python train.py --vocab_size=1024 --norm_place="pre" --positions="rope" --rope_base=10000.0 --rope_fraction=1.0 --tie_embeddings=true --init_std_qkv=0.0232 --weight_decay=0.042
Each number is 128 + 32 x the weight over the matrix's rms, rounded and kept within 0 to 255. Layers, rows and columns count from 0. Numbers have three digits each.

# layer 4 attention output, 256x256, rms 0.171, rows 108-162, columns 0-255
134133159122125126119168131138144148138171141173101144110122115150150125129118112095107158098127130109155084107101086171092137140082142112149141168115103127098147158120099171118131121092151164129149085130121195109057157113074080132098137109138082152157118128171123160218133041120118102134144148168139101097097158070133147086075146102133155156134065092147177088152160072111169100117143103136135101191139133126112156021123156106184132141121143110172075076106098125104104106138144137166102094173075105158144151133164109189144118125173096096167180155181127154170152135133109153187123125105128021126158102174104076179145037104096189147151092133130171138114169150142136095168052168180090107090127141082133080200181133106098105129139093146142158165134114110135117127079107150
143134165077119095141121183146103114129170152088151099155145181169119136058211033109089161108159090115120173127171116130115117179119139182106153156108142112170192206143134156129139183065114175134175103121102153134119092155147111165084098128088122108146078126149151210110092122132092114099147113094152165123141113175161116074150077150127067148146078063102123066153088076086117120167094135106124180187111117127128123163156143149140140108134149095124136092132155194134119089129135143114165148107135131068125118096127142145108138087167154111099149162110095160130162078107110060103158107114147142163112106146138117158091117127117076149081159117111123125065170066112096147109143121145133131065071124107189165099143111108161154151174135152098113157145141148122154165169125122
085109096133109167148100133095191145129125141138173113158134150123167134100113171187085154134138131143088163114142116092149142112136121120126100106147161163109175167117102146114160133074163119086134119144134075137105017119138094183120158137157101085156146131180156157123166123149074123129139054132152099149127140096104106136207188120095144093145106094124125079098085112137079091124136126058146131154101173172119134163134124163099080123088132118082125140126089147115083125161124158132134145102069148122147176195168101165093148127119100096099121105109147091149091098149136121143171164140134200164119123119138118123109081113104088145105135098147119163137049145127120203129115152081171066109142121125086140135101111151149090094082071119147072192091122169103145142143134158
108078084152096074123147149109154181128100093104128120128145119119136115176130096139167136142134113125099112141143063131106120155185143152123059114119122166110116164144131125108131121168088090137163160076140150123124174080188169141136105133111125095156132143218108088137149123153123179178176133173212115111135162167118192099169116103134120147102129106125139187101163098165149113147137096102211110113096116135079113080172139103153108084140105153099172095160172064141121184144117119172222151177175098121160174153115158068117121148115108164194121061092133092182146128086153098146080139172158115133096130103102143079045168139132152176062139099109155157088092100120150134073136099114114109073177120174128069135144116148151119146148154109164100112130094077092203151115133176
117095126151141155108150173147105183125124139133165130077111095143088165174131146125112083138083172113127154204170136107143122111135070133107105201118106115127099151137115120145164125163166152124125136146188087172102190143144127121114131105053161067120125158094104178145134125211141203158118147070049076131140120164163141137106145117180144102128126124109143127145131132115100160133133175118115057135093143148085133090121120109054155157102079156080114141097143114142128161060167150139130102070117078113123147125116103120125094156156065073125104108093094108128120098090163151163156159114128149156163186126113118128080046108123152136152081097205165106162143106169136138128143070137122075172115094081151147124128120129150127189123087118131099141172113131116109090111132074
125085076134203102112153177106150125081145117149203102133088142084108190163139093082122141109159145156106064110126173136088118116097037158106158086136086156141157108145129145134118157111180148139147106153094118128113104098148134164152141077119112102175138127114076153140137050106145124119145096107090135119131138172145108146125162100143129156140048140098103083159126137115169080106129175109140153099121158158107137137130129197105121133134134078091160176132198102122108075123166220133128165176136111131102112113120067167055126135136163084188088101104131090132118112136092128128124144126181125157140141150103170130110073101154205149112137113129115184102090149162126114130153110155173116094135126100165101125093141101149150090148094187090052156138081083140169133133111171
110121153123104145124119132131143126101107080143129128067114159138104104101102083095181133192097105155121133096141132159113084099122143122121090098188064107154091132120043163088129159118157081070125123134191170133162177116118151170115128120146129108143119140087076085156156215166088129104150090103137147117138147112115112097080131181192121143094136111133168094121095108077148110140132174133168078170099109089114171091095141122179145117166153098099144101133123130129065125111092141152140133150099146119144106210120121114109125121202148064144113176117081115093114129136094108129167102135135147168077111133155141154136130121124164134131104178086154110104138134127159097107088141135160144139133116122120142105162104039129158106147130125154058036107122139114183149129088193
113104045136104142173138131119158075082100107176160112100163183139134119099081134152114107157071104126144175127106099116111124137181113132099153125156152092122151133166099094105157125127067106159107124121155110148102127101139188072117131188137195117130146158143112153101148111118089090185086075164132076135130136089104133112123118168072092164148111134112150142100142064090060136095110153111118125114132148183141127127108105109148173156115152138160155113124190152093116163110137102080135131130182161255180106097165087124150173136158075149134050173118161171177152093118151158095147098116106103115089071147166052123153209137097118122138150123170184153117086130138110158140098103150131113075074094076149142101109113138113140091107114117140177191142092107091163146096071139
122094122110144163168127074134121105129171104146150133106168211131177092110084163163080070140138115135136120152190185122199126124166134065133097182125101134107101169143129121182165133130105199112119161159067154152123184117126107133087179083115126135120171103114105127145170119103110155148166153137143150116134103113093144089148155129136155155118136099117114108199093167096096165155099088067109124125120099126111129071133099110103126119100111168160159107177132100199134120136078146122132178041167113104179079050099192141085030105151083092170118150174098137155150118106114090113124147206117092125069137080128069112131110110155138130091158168151155195101156162160136102183118203128124135105094131103167054199178054106072083126182161092145144125126173111105149120116163161
141176163102175145118081159130085161100147118164106115161126133165092130174121208087110116118109118172129109153176158117103116128123147143105128183163118166118180156127111135097165114142125128128128077076102094157175119121135107211164167090149102137173099135143115139096121130205089139162157098072110163130083201079143145139090196092104103117154231115097134175118151078128089154147119136170167148099104167091125076140116118123144128113123113105073147097157117134112089066124133168142120163140059164126150177153125082191129119101115060073133135077141154110147113162094154116148100100168111151124088189177085093124118151107102143134072067110141106164164083185142143185106144083112095154090090131113142181116143108158145161132131128108068089187127061188128093062046191122
157090138146127127165150154137109110099158158140147089130129176164079117111139153109130101120151099167132117047124153136116104171141105128137166138139140113092142105097119170146093128131152130125080116148174202141083120125171162170150162169115153152106105081152058139143134139121142110094195180178130100129091120119125154127068137134119092153160098113154063118116163093154123166188149112091102139145176126161109157129090161131085099156158077000136108141105179121147136139094121084122124054088135118145165132105078153126169132100115092125143125125169102133167102121190139066129130099161060132109089133127135168215147073101095146124111103114132132186128115137125153128148096177170147096167105107105068200198158091156165152088136113145192137144186130108121106154153097132
108147147090106144163144080101147106096115087127129151085074209145092128158201116097143111190129151166089120100124177121121152111193105030161165161183096132141182054095086148069127164115099093077071099131093139136118099115089103075154179213054124073147067131179144183154147120105098101153139109152077101123133143146206108121106194157172132115126186115128112113103116110119144123158072129124113111101154142105119099138125143072156132161155111041171140115078079147135164130071119146091122131201110116119085149177133125148091116189082159103170114108146173106110115112101132151136168100149153068106130104131097119186111159061118067091144127142130140138079101121163114134134132135154120155173153091166120143150143095147089158122138111082074179176136099107133127129149118152
146170123115109077137132084079139118127147105118151161124154059161099102101109120103151121065076123113134125146081095178233092126162138112130174091076175113149114116170123132130083148090085170128117141110094132143169123131159111081145158090150059122072145157082185150161094123188174130099148096160153106171138089050154160089136132161135207114154135087048194144145139159158137096143094135156170141093148157158128100099156187132104103138118130139191148096104088168105130063103116117068100121084119102040094128150110131142085147186137080079214090127151131126127145108086127135119103091155125085102115103117145123138105127103129195157115153142081139098139088080146065092173113132134180151100139131081127139123144144135079100099099169133157137119117151112115129137170125178
122091173139154169111150071100093136112135154139116102132091128160155139121155157124091120144097126078151137130117158183151100031155163126092155099107118095152145109112179095173160126203167146037113137127131096162110166100090132093112181154185143135098109169103115142121081124152144142092110176104136110117102140163181125135112144111151166102108161150122118093151162141131125146076149162140125175163120186071144158098146133170125117115098087113104164114099119138137109120122131080137122114150114132086201121154141093135138168125063156086062122116116095128192087160139098108188080092141139148129163110191159108087118092107160128087104141174128147045109160112091167026102182118124121083177109107116150146135128163044132132170145106085140129171086110111138153152176091171
164132142108142120126128091172169130135150146132116131090093145128143087164147125120119145147099164183101148156111103089128162130112149123130181209159111104129102142145167113122084117156096152133119149114134075093060162201136145158063179115068107099130095087153112117134119166137103142146190093134064091191120097195131096126079144154121094092080139145129121181147117185144081148114152125110116188135127088106149152114115125119029136111148093133120108108158128150099101101179118102109099119194113104135156078112108142119098145078089105123124079114115166108165221101139103159113135140108115130099153136164085137172165090125097087153134084161124151104141105118113206185153153113171119139081136140070117117097147108103109170122161143120187092113168150111112073115124142184
128114127112150167156111107165078127145155152101136146186123115145105136157120148167101117112126150085135159163160104122167128166097180118113160152099102077105121129124109058162167162147117135128101154129115182132096199117138147120153166107181125142125065106072140154147105143131141143131116133130133143166118136188135150103157088085073118099100093142113116094127113118169126156136125051166136142152108156109110075138090141157094082114149148140088102106141109079083145140118116124146138132102091162150125158108136140138128126158144127213112100111104086090126091128128077119146113073141081159183125167092139099097118174138148131110130153133117153120143091096117144150073099117189138135152076154149086148152132145082090135112165206144152138115128087117162145155135092161
079112134095117117117113133127081128082161145110143122122150157142114134151126134132094117099126146075089150128150134142156130146170134126137119107085110105219118123124137129127113089128091157100173189106201108146117086095133142067119162084153154116133126080144108153111177080105108184153199162126186104130124129179117090097148141110105096081107067107135172162083111116121137150144127162036145098151116184113169153071131122144116124134150102121159202116162182153168153130122120176095138143128151127100183134130130108118087123071085093120076172166116077125142152110108173132160136128133166158103150165125143117074164137133127121089163094125117118109096164107136088156155094104149151139133140163099146182141094134154122155047109121125147119133143157065153085095165144151
127108063113139154090130087122164116145130172118150097160174120191127164082138223143117110145153119159143131117148163085113145157119157132158134081147151146099127103110117117095156119144100135128061043132176163183115175085147153153123160136126141103117163110082062073177124113130125139066094163165178092102101143108124101135165134101090130152117136149155154159061127141177175133112152110094148074137093153065140109154079100062123096162123150100090121144152121104151133105157148121107186132073133176136133119133137132182185172118141187118151187085149162106114119134174158173176156108132096155147176116122143121131142157216181160139124171182123075165084137100147082105123094136110150174178116122109109135148151082178156160113079077086139142083147119180085158125111133116
156150175105055110148091108168135130104135106150104152102127154173125073151107074121158100137123125128114158146096098136170094142125083131145111156134127138073124125080130127134125130083089153109169122132090144126070111153129143136160124098174142182114169113141092150137063119165064143144174099139100150168233152140128107112104178200119094089049145141149154167126138107150060089101172136101079067114142110163144093066100104124135219110142107122090130153093147101120166176080106095143113114136179079075153159119131165165125095078096108108121172068153146140108130168161098176133084143083077162149148122102078182134149073119136132172164145175193159127131125189136167092136125115130105129187143133152103165145090125178181120145112124094147113159129160107111097136140201112
124090120174138112123115103151128139097118125144119130102185082128130138129074064133078114077121119125141138118097078090108119126159088089094120136128123156151136166143103100081138152105050132143173114172091138117162149153151101102115169116128129106119163091146130180107145135101130086137179119128170080127138176137088124083158123173188131115124102123103105197150102136082134129157100118200083143102106183117143126169153105122058142136184086108239155167101137101103110180136127140098161109172178155160147110129117086144118140075180097116118125082157106128125137144170134113077063173145164188128098105121122126112113164096118106087171191121181097118143049104132132110150127164190206177102173096134104132044128068092045118129132139129102162126126087082119126116106084108
128121129120120138157125093106137102064133109153127124130156083128121102153116122126165083126157120132122126170120109161128141128180094086121112168117142102115161076128111094097103153092095138110097148144129116051146093106109095128207149124103155132162119136128113080107150152152107126111102115171140082148179140105120133132146116175087144143073135121085127163113114112089123149175114153113092133152125142151148106100122076133144059147161162141156089129081143134148097164150085100132107168153154116111124192151137097162116137066116186096165063156095125166134135190111148087144078132063172186186137157083087138141087123104147132144112143122123111116135111088060083093141096163127130130155086128169089184085090133176101182174134142069117131166092120239147116117128121087
174103119042084152130155132081092108090102108101104144165108116159072109098093106158143139135134114125156083077135113142159137114136081064156175122108109120130133141169136065111123134087076139124111124123118148125126121084138184119152114156112129081196138098128168138137100111089103119179095152153101097120162164152140164121185126130112137160086094130023133141142143139124113114114069089146148127085118122105123102116092161181153120136118140148157070145136197118119120059172107072077149092084155129123082124108125115133183079159117152171086171093127105131131144095113095161080122192119146164140178101061076133136126153168161124174128168175125074138226061096152113089072072124131129069074086149146194111163139103083179124098127101127158086150117112118109071099116104139
137147136109082144121105124110127128107145109072160136137163134131197166146150112128108076127148121138104184136178111191125109093164117189140126143080158117142130113114146158140122162119116104096108115111121153128121169107120109118123112086115077142159138106122105086117161128158099123120098117083144154209080120131195189079165071115101154188113083095139108166132137179046134134160146073135145125139109161157123166165106117140165164085147183128113133201121157147139108124117142192090058141169148162146081140179138119116112150108117142202143122097148097197118120111131139089104145140187174186053105083168148122123136201172151163136113118146180068143150115088106095109222167141151135090160115152133194136109108101145141131088127173145191143127094122111083120105071088125
165085123088088096152094120189117111131114101112127165151084167114152103174122162129089147135081135133098164090117153111145171199093078127133131146154127116049187145093148151218120176069114155188109107151084122188142178107151067103140112173144181132153154089128070133144126117164057109149064116123097137178135113145157109164164162059155152146128121120075143124129111162114119079125108158161084089126119107097113209120076103104150126103181168100101123150124084105085117098124117143173182102096188090134083166143167151124177144169132148164127112141129107134107128180118112090126157160153152114095203118184102096131134193074140113089146137118138092138114146166088126128123066155205103174200142092154097141152111108094106118128123155112104181075100136085106188053130133151
148120138113148088119140106125140168096125176104122068157115120093078125124170111149129138100118133130096142098097122107148164175140159159065138077118110123098122159096070110139151138137120136122147153115092079163120130110154125123176078174094125107111139109065129113148128076130116128079129085141122165092128136146126108113163120138132142129134128142124084092157100155152128080094142160124132096125094138140072124161133143101102138136110106131062116096077097162084155193147120135173107147147124167097098201173068135191116102116122135177147135146110139117135075056113138177122112144126111102112085149093098157146191101140079162083097106093127120106107123108088128152138097134029133118114154130146125104088110083177156136170081180135119122115142136229143191066194127150
141121097163094144129138084169123156090167145115119129077182156109096142162108091162131135114144149128149157131123110136164129116139091108071145148142169113129143094141155137133128144073153142146140109156142132124081124141183168168173134128079158207088146115127116101119197101160088078116141114186103157159092103126108086138135122139115140098155143136132136104104056107087164108175088068149105161135171183118150161143072179135111122122147148128132128121144142139101118095114154063084144140137157141120171145157128135091197094108154155152188174163140218134083125101134162116130148156096132130100122116140066093172219115076054135036120188122146085112159117108134126130120116158124158070107135072106153108099111155144168163060130108158073079112117130154067084106159120098
117132173142141162160100099135117147129122120159125123135170148158113136107105174150086106139054145108162164082120145102134135136135103129096104122135144136114128128100156130140120140111080095123083124089075147175127069099142109104156105173088152102112108175124076188113123105103141125093192131141196131098108146085076198093155122095173166149090102123101141163129101143133133098103110132162084122099220175148105088146117139137063203099102176163099088108115179114137154127143093097125105172146071063121183082108118136103163149137062143075108106106076084117125165141153154155174145177085082136147072147183123145178126121132138205120157100125150099110164147132123123144141106139118167144198146129152138139167113133157052107102091131106130083111122193162126167139034128102
118141089135086150124103064116110126101100094130125146153109085105124166108126108117131142105134151172075125136183170116144133099155106120070131159118191142133088109158156106109188136155111119121120109121149097141164091137113162098126108118118160138093141167108165111115114144110164115085196112117092133139096113123094142143122141131147148176165238067139182172108081140147121114139138140125127114088083093111100140137138170146111098111118139134157181184128162116179092046112252116054059156182083123103151097112068132142115110088183090174121136153131208138139123135084150078147158195127176088126119075152145091164159123132106173091132146202127102119150152124143155117121160175091160156119099133106173119143131129103124203146150162078077164152133110125100102134100156171
112105105151141112131114116099129156127178106102130200176090142140106119106119156135112127143045096181137128114130130144123103140116134085132133161165146107135132135170155183091127161119098162151097162164125149147094132130141151132105132104125176146174155126135207138101153169159114089151114147159112137158105192056132116127117144124078184094147162132144120046163155103097118133136129103135166111142095119090053125137083107105170129164168132097171164084154085126105093093121159127081144097110092133142164113096154189169147169118063118173188095116136163122124061144181074141124107129218143138182134134096188123085212082075133107112117099139102104148193155131096187170082158163139137125160174182123176085086148120162107138141122167079181125156104142192141139076186122129
169124147174108158140096154130115092088197150165086086144115153155103127178128142157108108152165043161161119113111155089170083163137173131158167107061095148105183090180118090137154167168112160109096096132090135111059143101118131133082089120108122171142080126135096133094114061140134136163131203061125175060100111049127091146181174114139131111163054130156149117077117111131188128126099109162131106155171143093121178159097139111119112116182099067135096143136122139145101109164150094150090205125118166087176096111064080149147103126142177129074137121172158101139067187165127131107170113110136088125136159118135185180171132155089083114143139181083160149101123123119113152132123152087170106158106106177138144139145109114116110106136093092110142112117138191128084183134139141
151121175086146093129093151092153175163146141147112156081117100154111100103160148174157107135094110067104157158145144123146145149102037164145072133117147067123159174116113103125120105116143151116128118115125073144087145089049122121052107160132137155153122144052167103159187093175141164111145128117143160073157156131161098155105179121064161079119109185075160222109115153125143146146110149088159170057053128189136129193149158093074123214110094159041126145121120130162127066109117089132186108136119093145099100153086109137123107122052139120151037124150162149145147133143114147222072133132145154138110104149099163133145143101147184106161199144096096116060074104137155134162071033132143174091148126141098206145163128092148133171127150167062110163134111125104057182186134137
143123103068148126104083127165135200120125128092120126132147121086108150049107163116115140150164177122077124128150163074145174099080124128119110124134128130105162143097124100101108125161129145153119111170108176089128104122165129144154123182128129080158092101130122170093166119137149188127093095104087104147050147119153149074135111149133182116101114111148130141110085162140164135118137119145070152130103128127124122157111176137085131173130104151154075104095141152090135112135144107091195153166071115167144148118112153155078075135116163125182200071172140146057116135072086132145174127169144074158142123085061156147138161213036112119102155109134118103105138105124111091120176117084120171138112125164155116157047084124126149125132108066158120088123128115130127138150155211
184086092054094067136114092164097089122120124127147103137148119165110183098132082157132162113128074104145141155103111109139170140119083133132138150128104126148159130136130137121152138079093193109116124107099117095121115122115158129124169182117091143126134123083150142138153130145174117146176119144180085169088104145154154139125114146144098132110099119132140172099151135102087124136111117172118114099142148100138120144164117166192104154147157128199133149092114131128088085122121132132080117077099182131103166104110095163079115149165173122098197105095156199106139119165115136107188074148100146053137090129092135172102188121168102148157098089124114143102106129158164096097123133131149091131134118125118125050140179130145098117138124134118092121104105173117140139145112164
150143144107111075123161140110090118126138125105148140115114085132197112197111122100120145109118190171131144121101100132153114077107094127138134079110141077157121109132156125132134103088120167117135130185192105140088139151170169110120112165229083140074130149106178148087131110173100143140109135117101141102190080040100107097113061143166205073109122166174131148179109146138126169134099126148019138082105135135066108127158138144118122104119197106090116164186105150167174095097164088157161124179121118157148182079170130120133138102138096136114206113081090113116104087087095125085074108110079140132151076153128085156197135109105168134085098165144145105109096101087079137129156171159091121146149113156109093106088097130149058103152111162132098129157080136156128109143147191
096089165122148091100162113136088145177071166171143094148057130058104157113138110094116159142101139104120140155157149165103142110139144154143137122067131138124142096189167120139147152117151140205058100138147129137148150148129128076176109155153123106147191131128181155106112107092108178110136152154141174142129052159096141156139145144190131129124131116130137119184153148132117111100125130160160157157102103168086113084123160162143160110105181085102141190071178126238135132171061112112152091140181130145146115147073081057121106155110119142077102119092139150097105129130143089111127125155172141096100111106201112173098148120102143166135145093113131109126153120109141125176131103171151138079103131079070124175135164112121067174104174135147117135083119100120161155192184182
138103113131142125107141106192120077161133180133096115143132118105139129144111131136127168122139133118147147144168124139206086126160081139145138080096125138159142094116145113129089090121132096119160186152105149135072166146156148101169122086170219118158109156143132135176116153142180164150129159125187121148132154102075146116118149101117127107127087143098097139128121155127114158117107123158132131136192085071114153119139167144170168130112101107121125103179107086142128138119127143083233137098174191100159134096143110106136054166155147038115155177155111134135156079155130148217133185110152107141130187132082127102194186111129109120105082134138111195115123139173145154114115171114212115132122162106127078163147130170183141130176113174154133062124167119082159144072164130
113124155145154177163163144108142159114131144175071178144114134175147174121139110123143155140157097086094146084166125136115144126161144122136101131146122135144132091129113141134110110168096137142155115145148173122115074108161145173072067142125097164124094172169134102133132068131041151160177103080130109106126139130102133108135121150040098172149104122183095141114105094117146048113165125160146133170196111130118091131131049167119125123122166121175092086146121172110075111084134142125139147104122094035159155160038125117131094208102135127151086031146129103169075082104074087169073131139197121132072125098199154158115090146143093121149128152151087130144203115124091074111097112044123094129087108093139109115095138194103143085156111116168188158103091157140136127129161171
104119168164158133095113150160169160099123127109119075135160145118141141082129151135131175154089157150100108169169103173136115145141111169116128172123110091104091118093134107078104160173132140157094168151097124133151095143115145127131094109135139129145193115144087115151134133120131152135120136154066136120114158187114113148175093147203111133134092121128109143114170119149125120146114113117139123049205102142094144064146139129147094072111140143079151148132108181110164169108187134179103144131138174100125107091140135157154165127096130167121119136198068074134180118128124140155140116168166124148123154092169132140127147168160088113115143160207165134142202134166082177115116138162067127104163152158162167142124164214111108136161166157168156125143124156159202103066130151
097115114134135134120071148083103065175195101168139085097088123148102126154152079138080101155172180120165136146140128128110127170179174109116151113068137119148101131151142146152226151121111128125098104063121166145115152148148109180106157073129072133142084186065156118101087086109121114176138145079155161112134181079154129152105053157122138107138131102084119141138096139211118131114126130046062136083161166152126131128086133090187081143121143149110086070131085163137163154130176104122142179096092149153166126122150153131141083120125140105109042135144157120099082182152115070171137120169085147086096131110099154088092115189123087137180146092164062141079104159097192167121157086147101086159143148158195131188091133111151131121176105070120167131082088144181170085072111092
120138127176167064123139144118108172129113146139130156109079135054135157139106108147152134155133134142091169145153137111102114159115134158116088132090174139096120126160096147161164112163111111146126080109097063160135091120107175160083158032118163120174218142144161172131147137140114095152215097069168130174166085193138078140068096167103114109137184158107123078148120167136100153116108201151104122176158106139105137143101069133065117098199064128089172096158145074136130178152119111037093123156090202206103118099141100121122117094113184123152152111131110116102121106145104077170110107102184203163129112124115081171089120131113160081142120112138117182150195134163143109071134110181135182141108059163144131118131158148156170178165074060121114143083131069160099064101157075
147117153119131090139160085126064197107103140103087126122108166124187139064138142100156152170123135102146086122128117139136085131117110108156147146160088128151127124137082131087084168142175120128109094158100102096132148140091158123108101162176174112116119170113133146117102159112162173175157180082105153166126159156088100122153152127143078094119125051117138133124114092122111117155153130121106197154140111104088175152117129148136143093155086073118125114079117136128130096137137095123100162165121090105074139121109180096103095206090135110086168165180126182162112129147048095168181107104136127116121147129124178084182161149132154155156094143129136147069144105091106130137130126127135087161146063151165121144150155140112155144162167129109089103103113104152134128133103094
122098126165119102130096160143126102105124125137132130146124139178149113092184142082131134142162115120079114081142112160138126127178167132123088151093158093087101155094191080131119135123156152145093122163064103129132088129101122147136117163123129135149106122098102164160195171074144152099140191180154101050118136121103167103103079163097147141127113154114170165138135158105098151133146131143145145143156076123126135108160152133128166165087091124123111170149164108170084114155135104159141088119172142176115118171124140119208184076136104153214138081158146135180143125123107000119179117130151127176169089142122167124131157175199154088112142131132146135086079120133119151154164113166133135098177113081175097106087174122148134144151178101133122096114119123075078082107143158
125139139149116173098177124104145096124157152110173129150099154162155145137119160115076139135114164110151143133140116148132098141132126119129132119094101140117139155159123144108113157108101122133098138150071058124123100133144212098172124063176126191119154158116117102080121136120148074128127089095128146104142112188095103125150131133143142106146115211152152102034113121132129218122130126189103139139137202116153167178095070149092117119125143132120159090212128154101109159148164101116164074131167103172117106133187104138120143159126127114133075146129135089053170156163154064104052138123136155133102068121127109081158205118114126066122141129183113147133118156122138144201147138106107187137103093105170063027107091171133133029153148124077176124145098045162123139082140119
129090126166130122156095156116146120116100102147112149095146157156134147132129191144102168133103114127113142121144176188113138132130059173120125142107178100130127144148144194156094059156071117083086154138049137147122191121162072115123157139136174136135143105107101098097134137153098128121076128124114215162128075163134196091135182103098178125097138113159142099098117043058126158118062138110170127133110143159144058090084118060157137126132147082056126169104130132222090114081143133139146132161132138146141150159157178135101107087128075151135120115159147135108184148101131133121108113091096121130164107171079097122115139071127213056135160075160135044141151219138115148111076098138127115137150148146171140051178145088141100136085183156121105113110128160070181138128111150
141116114175152159152143125168096136114131126137149138149105107144137142107148109152113080140122098100109147143152112112143123105105152139151109123080164122137146121106123133131127103106172177140129058128122082209123142141129117106046074119189100111100144088053104097089132134168160124099149093147106120139151115113141104080086128099120091142138110170106148099170079158079120124132169140137184113224132084141107040094136093103141145172108114085126111120110130171185189123096122112095154123076172119139105108139138147154120117084177137133132118137138101134092068106120101150074170139082075143110125125062142036166203152165056058132166154114103170102122136178104109131136154132084094135132108158077141126122082163168123151145145156168189116088141156137108143169151109080
037093119135126143153119182149103147172158118069122145137130150137127159149175123103134153113179140110070120081118104136099153156124108136138092080151147182114141157137147135121074121104156114119122129140135098139132120158134152081149113103149117125119134051162215199186100124150054118138073167097165124139123128114084121144141147148073101167158125151110088174172170123139124119126128144177155145134147141098130092071134163103092032142160136183141142138177164143160119101141176165148193130177140160145138079166142161105096110179125125154124166160111158087150137122151164117196137224121122165132120166123154101139122120119154112097116159095174144055099135110109090088142135049139033117127082128106147198108172127132145115127118099121108149097129092138152172097079102128
111089169091121089122127162110152110102153089109107123129154121110179064084131120086155149123074073130050135097148124156110103175121154111133149097144154147119165133107139118110108079112153124164124145146167162089148179130149118113135105189134129120091149145163126175151174138246087075126127150144164207141139131125126077150098147131089102097132165102149121138121103154115133177103106124158151134158090176095148164135121111101157125120223140143112099143064085142111133162127127135150118138109158171117094060101142194136095000090125112161154099101120058128198122173070197146139191140145166131095125122125091181118152161188107118103120133203144115171165209081122148171144069109113137114131119154140107078118114103117102130157067131118096145138107154087130111124158112190
171133140098116169123170111166155075140163054140124129160129144117131121096083117139089132103143156138136150113144091164154146128122116122130135121135117158061118095074116169137093136142097100129119135093096146100108141133171068206105079140092061096203145114113072113162174138116146127112136164087118096066105129159094180144151143145111156143113128083032123098079142105146118130201228113160108128147121123113140107109128098115135127146085143123108112122163118163154138129103114157140108134150096157145061134202148167071139094147118140132169123190172120174126200132078119143154102085099162103135153145169158139114101126107124112135164100149127113173141127143120114126138154117165112196127089124146098086080122133089153119152096174175139134130117082086145120143123091197
130126113151119115139121100157117179130125145139083123187126075150139113050122158134092137180131125126103149157179119150125135114099122166164134077124139063122181125133097171166134153127161145173109111094207165149112098091157140131097169126066095138133133139145163142088152111142104164140144081120118168133156124126157106177170163110165108119150125126072136158114209108072152159101137090118161038091112165126144108140108014104154122100174085127130101149087115120157100137099122152078152146117155155131168144113180097130165126093086154173153144106153109187117125092102130128129114157180150152143135162106125049165116126083129103075080155184072132107130088163094149102100096062122113125095126140107088157166119103110073147066126125186190138121028125100145112157093144168
117152112103119070117139139140119179143131127164158121102105134109097136095174152126172082143124051133099119138108155133128117077151112135143128158105096142142123189116174101119127103150100148126089120165103078127175147154158120122112123157143177127102140132144183137139172190157143144135116130155162147151101102118132139122101117124069083143160145120163153152133155182167125134100123087070159150153085135136083150109186147160141134151104181149108091160175145158148124108068154135110131109102126167171062129136108184215136111187107137097113155047160146137122122116125131109077139151132112131126130160186099082091122100139082182148119159128116152126103201112094141164122120151146138061176122178147127048078130121180083104123173074117130089164098129131143112141204165147
144098094134180192164135180124120174133134122138178135157090126147142113104144147152133103105109177166085127109151074171144133173130128120144164116118137157110153150131162099105117162140141133105135123107133098070113171155097125125099184160154113111100075133131102135114152130151106105180133151112103089130161086112131121115131106113119209056122150133133163111165152138178132142164066143090173143144202068178065102117152116155146108094141099161109064203169093143167117166178143126158141140110155177162094149104112114165127140190153144097152096167103160133155079108148131055142127067122139154142151061123035071150139128163147124128081153083192228122055153148123124147062124120126127076084074081143153161245152136166143118100124139143162133098155152153146094123117124178
210116126106109137121153145187106113078111186138103126113130090116140142126128134105111106121156144109099111143154140184082133126132157166093120132138122066168104090136087101166115143115142151091166070140144087104096130110059134175174162071186150157132086140126098120126109113082057153148110162144108134119148162120160129119080135091147130129090158133166126148151066171141099118120113127124120093118119140130173189154147146117136124102125132122112114129106177150067134078142145145116064118084115187080109217100050095068123108127102094094132156130089113173134218199103128101105101094178156053070152117098127094194056120139109103128080147089100063045107180102170141147081093119126088113121178158089140141128084184134118201109216098172125081075108142093116080056172105172
082110145091169105136118130109184094131135136121132113161124140133094137089100141129140104107132174125113150187103058101164143102116124154104121125103080143098136124146157138121119116170098099137163104082112124164069184082155117149129136174125105146099130195140169118107090156110175123102150120117124118120136162200166117161146154102151104104175139060145130128181119138143116124115089157150159063175103138129142136148146147141120128022102107101174156157123177142146118179033122104111103139088134109111101091131111085155124104105157131180145119146133104094137024101155090045118183132082175122175119160173079102099100133094106132081116176139161133132136115103078112085166094059082042077086154116152170146101104168107160136142124125140176167148111175116085131073126144137
126133140128071151123098157043142112150152152119111148090113094159062180123152114131141112091128101168065153096199104186112080121178090133160095080123139148080075145117115159092134128095075100172099150136168111139128143068159134090118093073129151107055149164163148170140182159162143106170134118109131108108198214118135110156124116132128123118156204104202201108116081092176138119146134128094115130120135090074091174114129218140139082092148108128149085096075119107113132141130137125131156118124101100104158135158159105148115112100115075109104143093081103127111183154167158160092125140102091127151170121133097134115128104120080162154148102104137101080119129118094114107074097166117124120127174148121122093131149195177109147100089179130099132165081105154125062156137133066
146131111107148115158093082157146126079121098139100053110134171152134173101117122124120075198137079126105077131092116040066179137119117110135113159122137127173144017161107070124095140092116151115095093155141126133109092139143146091071145186127098123128129115123086128037097121158141117121171142182111119143094131132136168189062095158168102030143110139097115099120157102072129119098167134127090117182151169155134156132209052128154140129094142185171120192139111168135195176152144164038113137080138115175115071119091110152138136146138178112129172028140134153145166084157151162116119118148093099130163160125057139169146150099217120147078123089140105128077082139124065157174136166127128168131112104143156127156207180122128140115138108122128119109124122169119157111155109135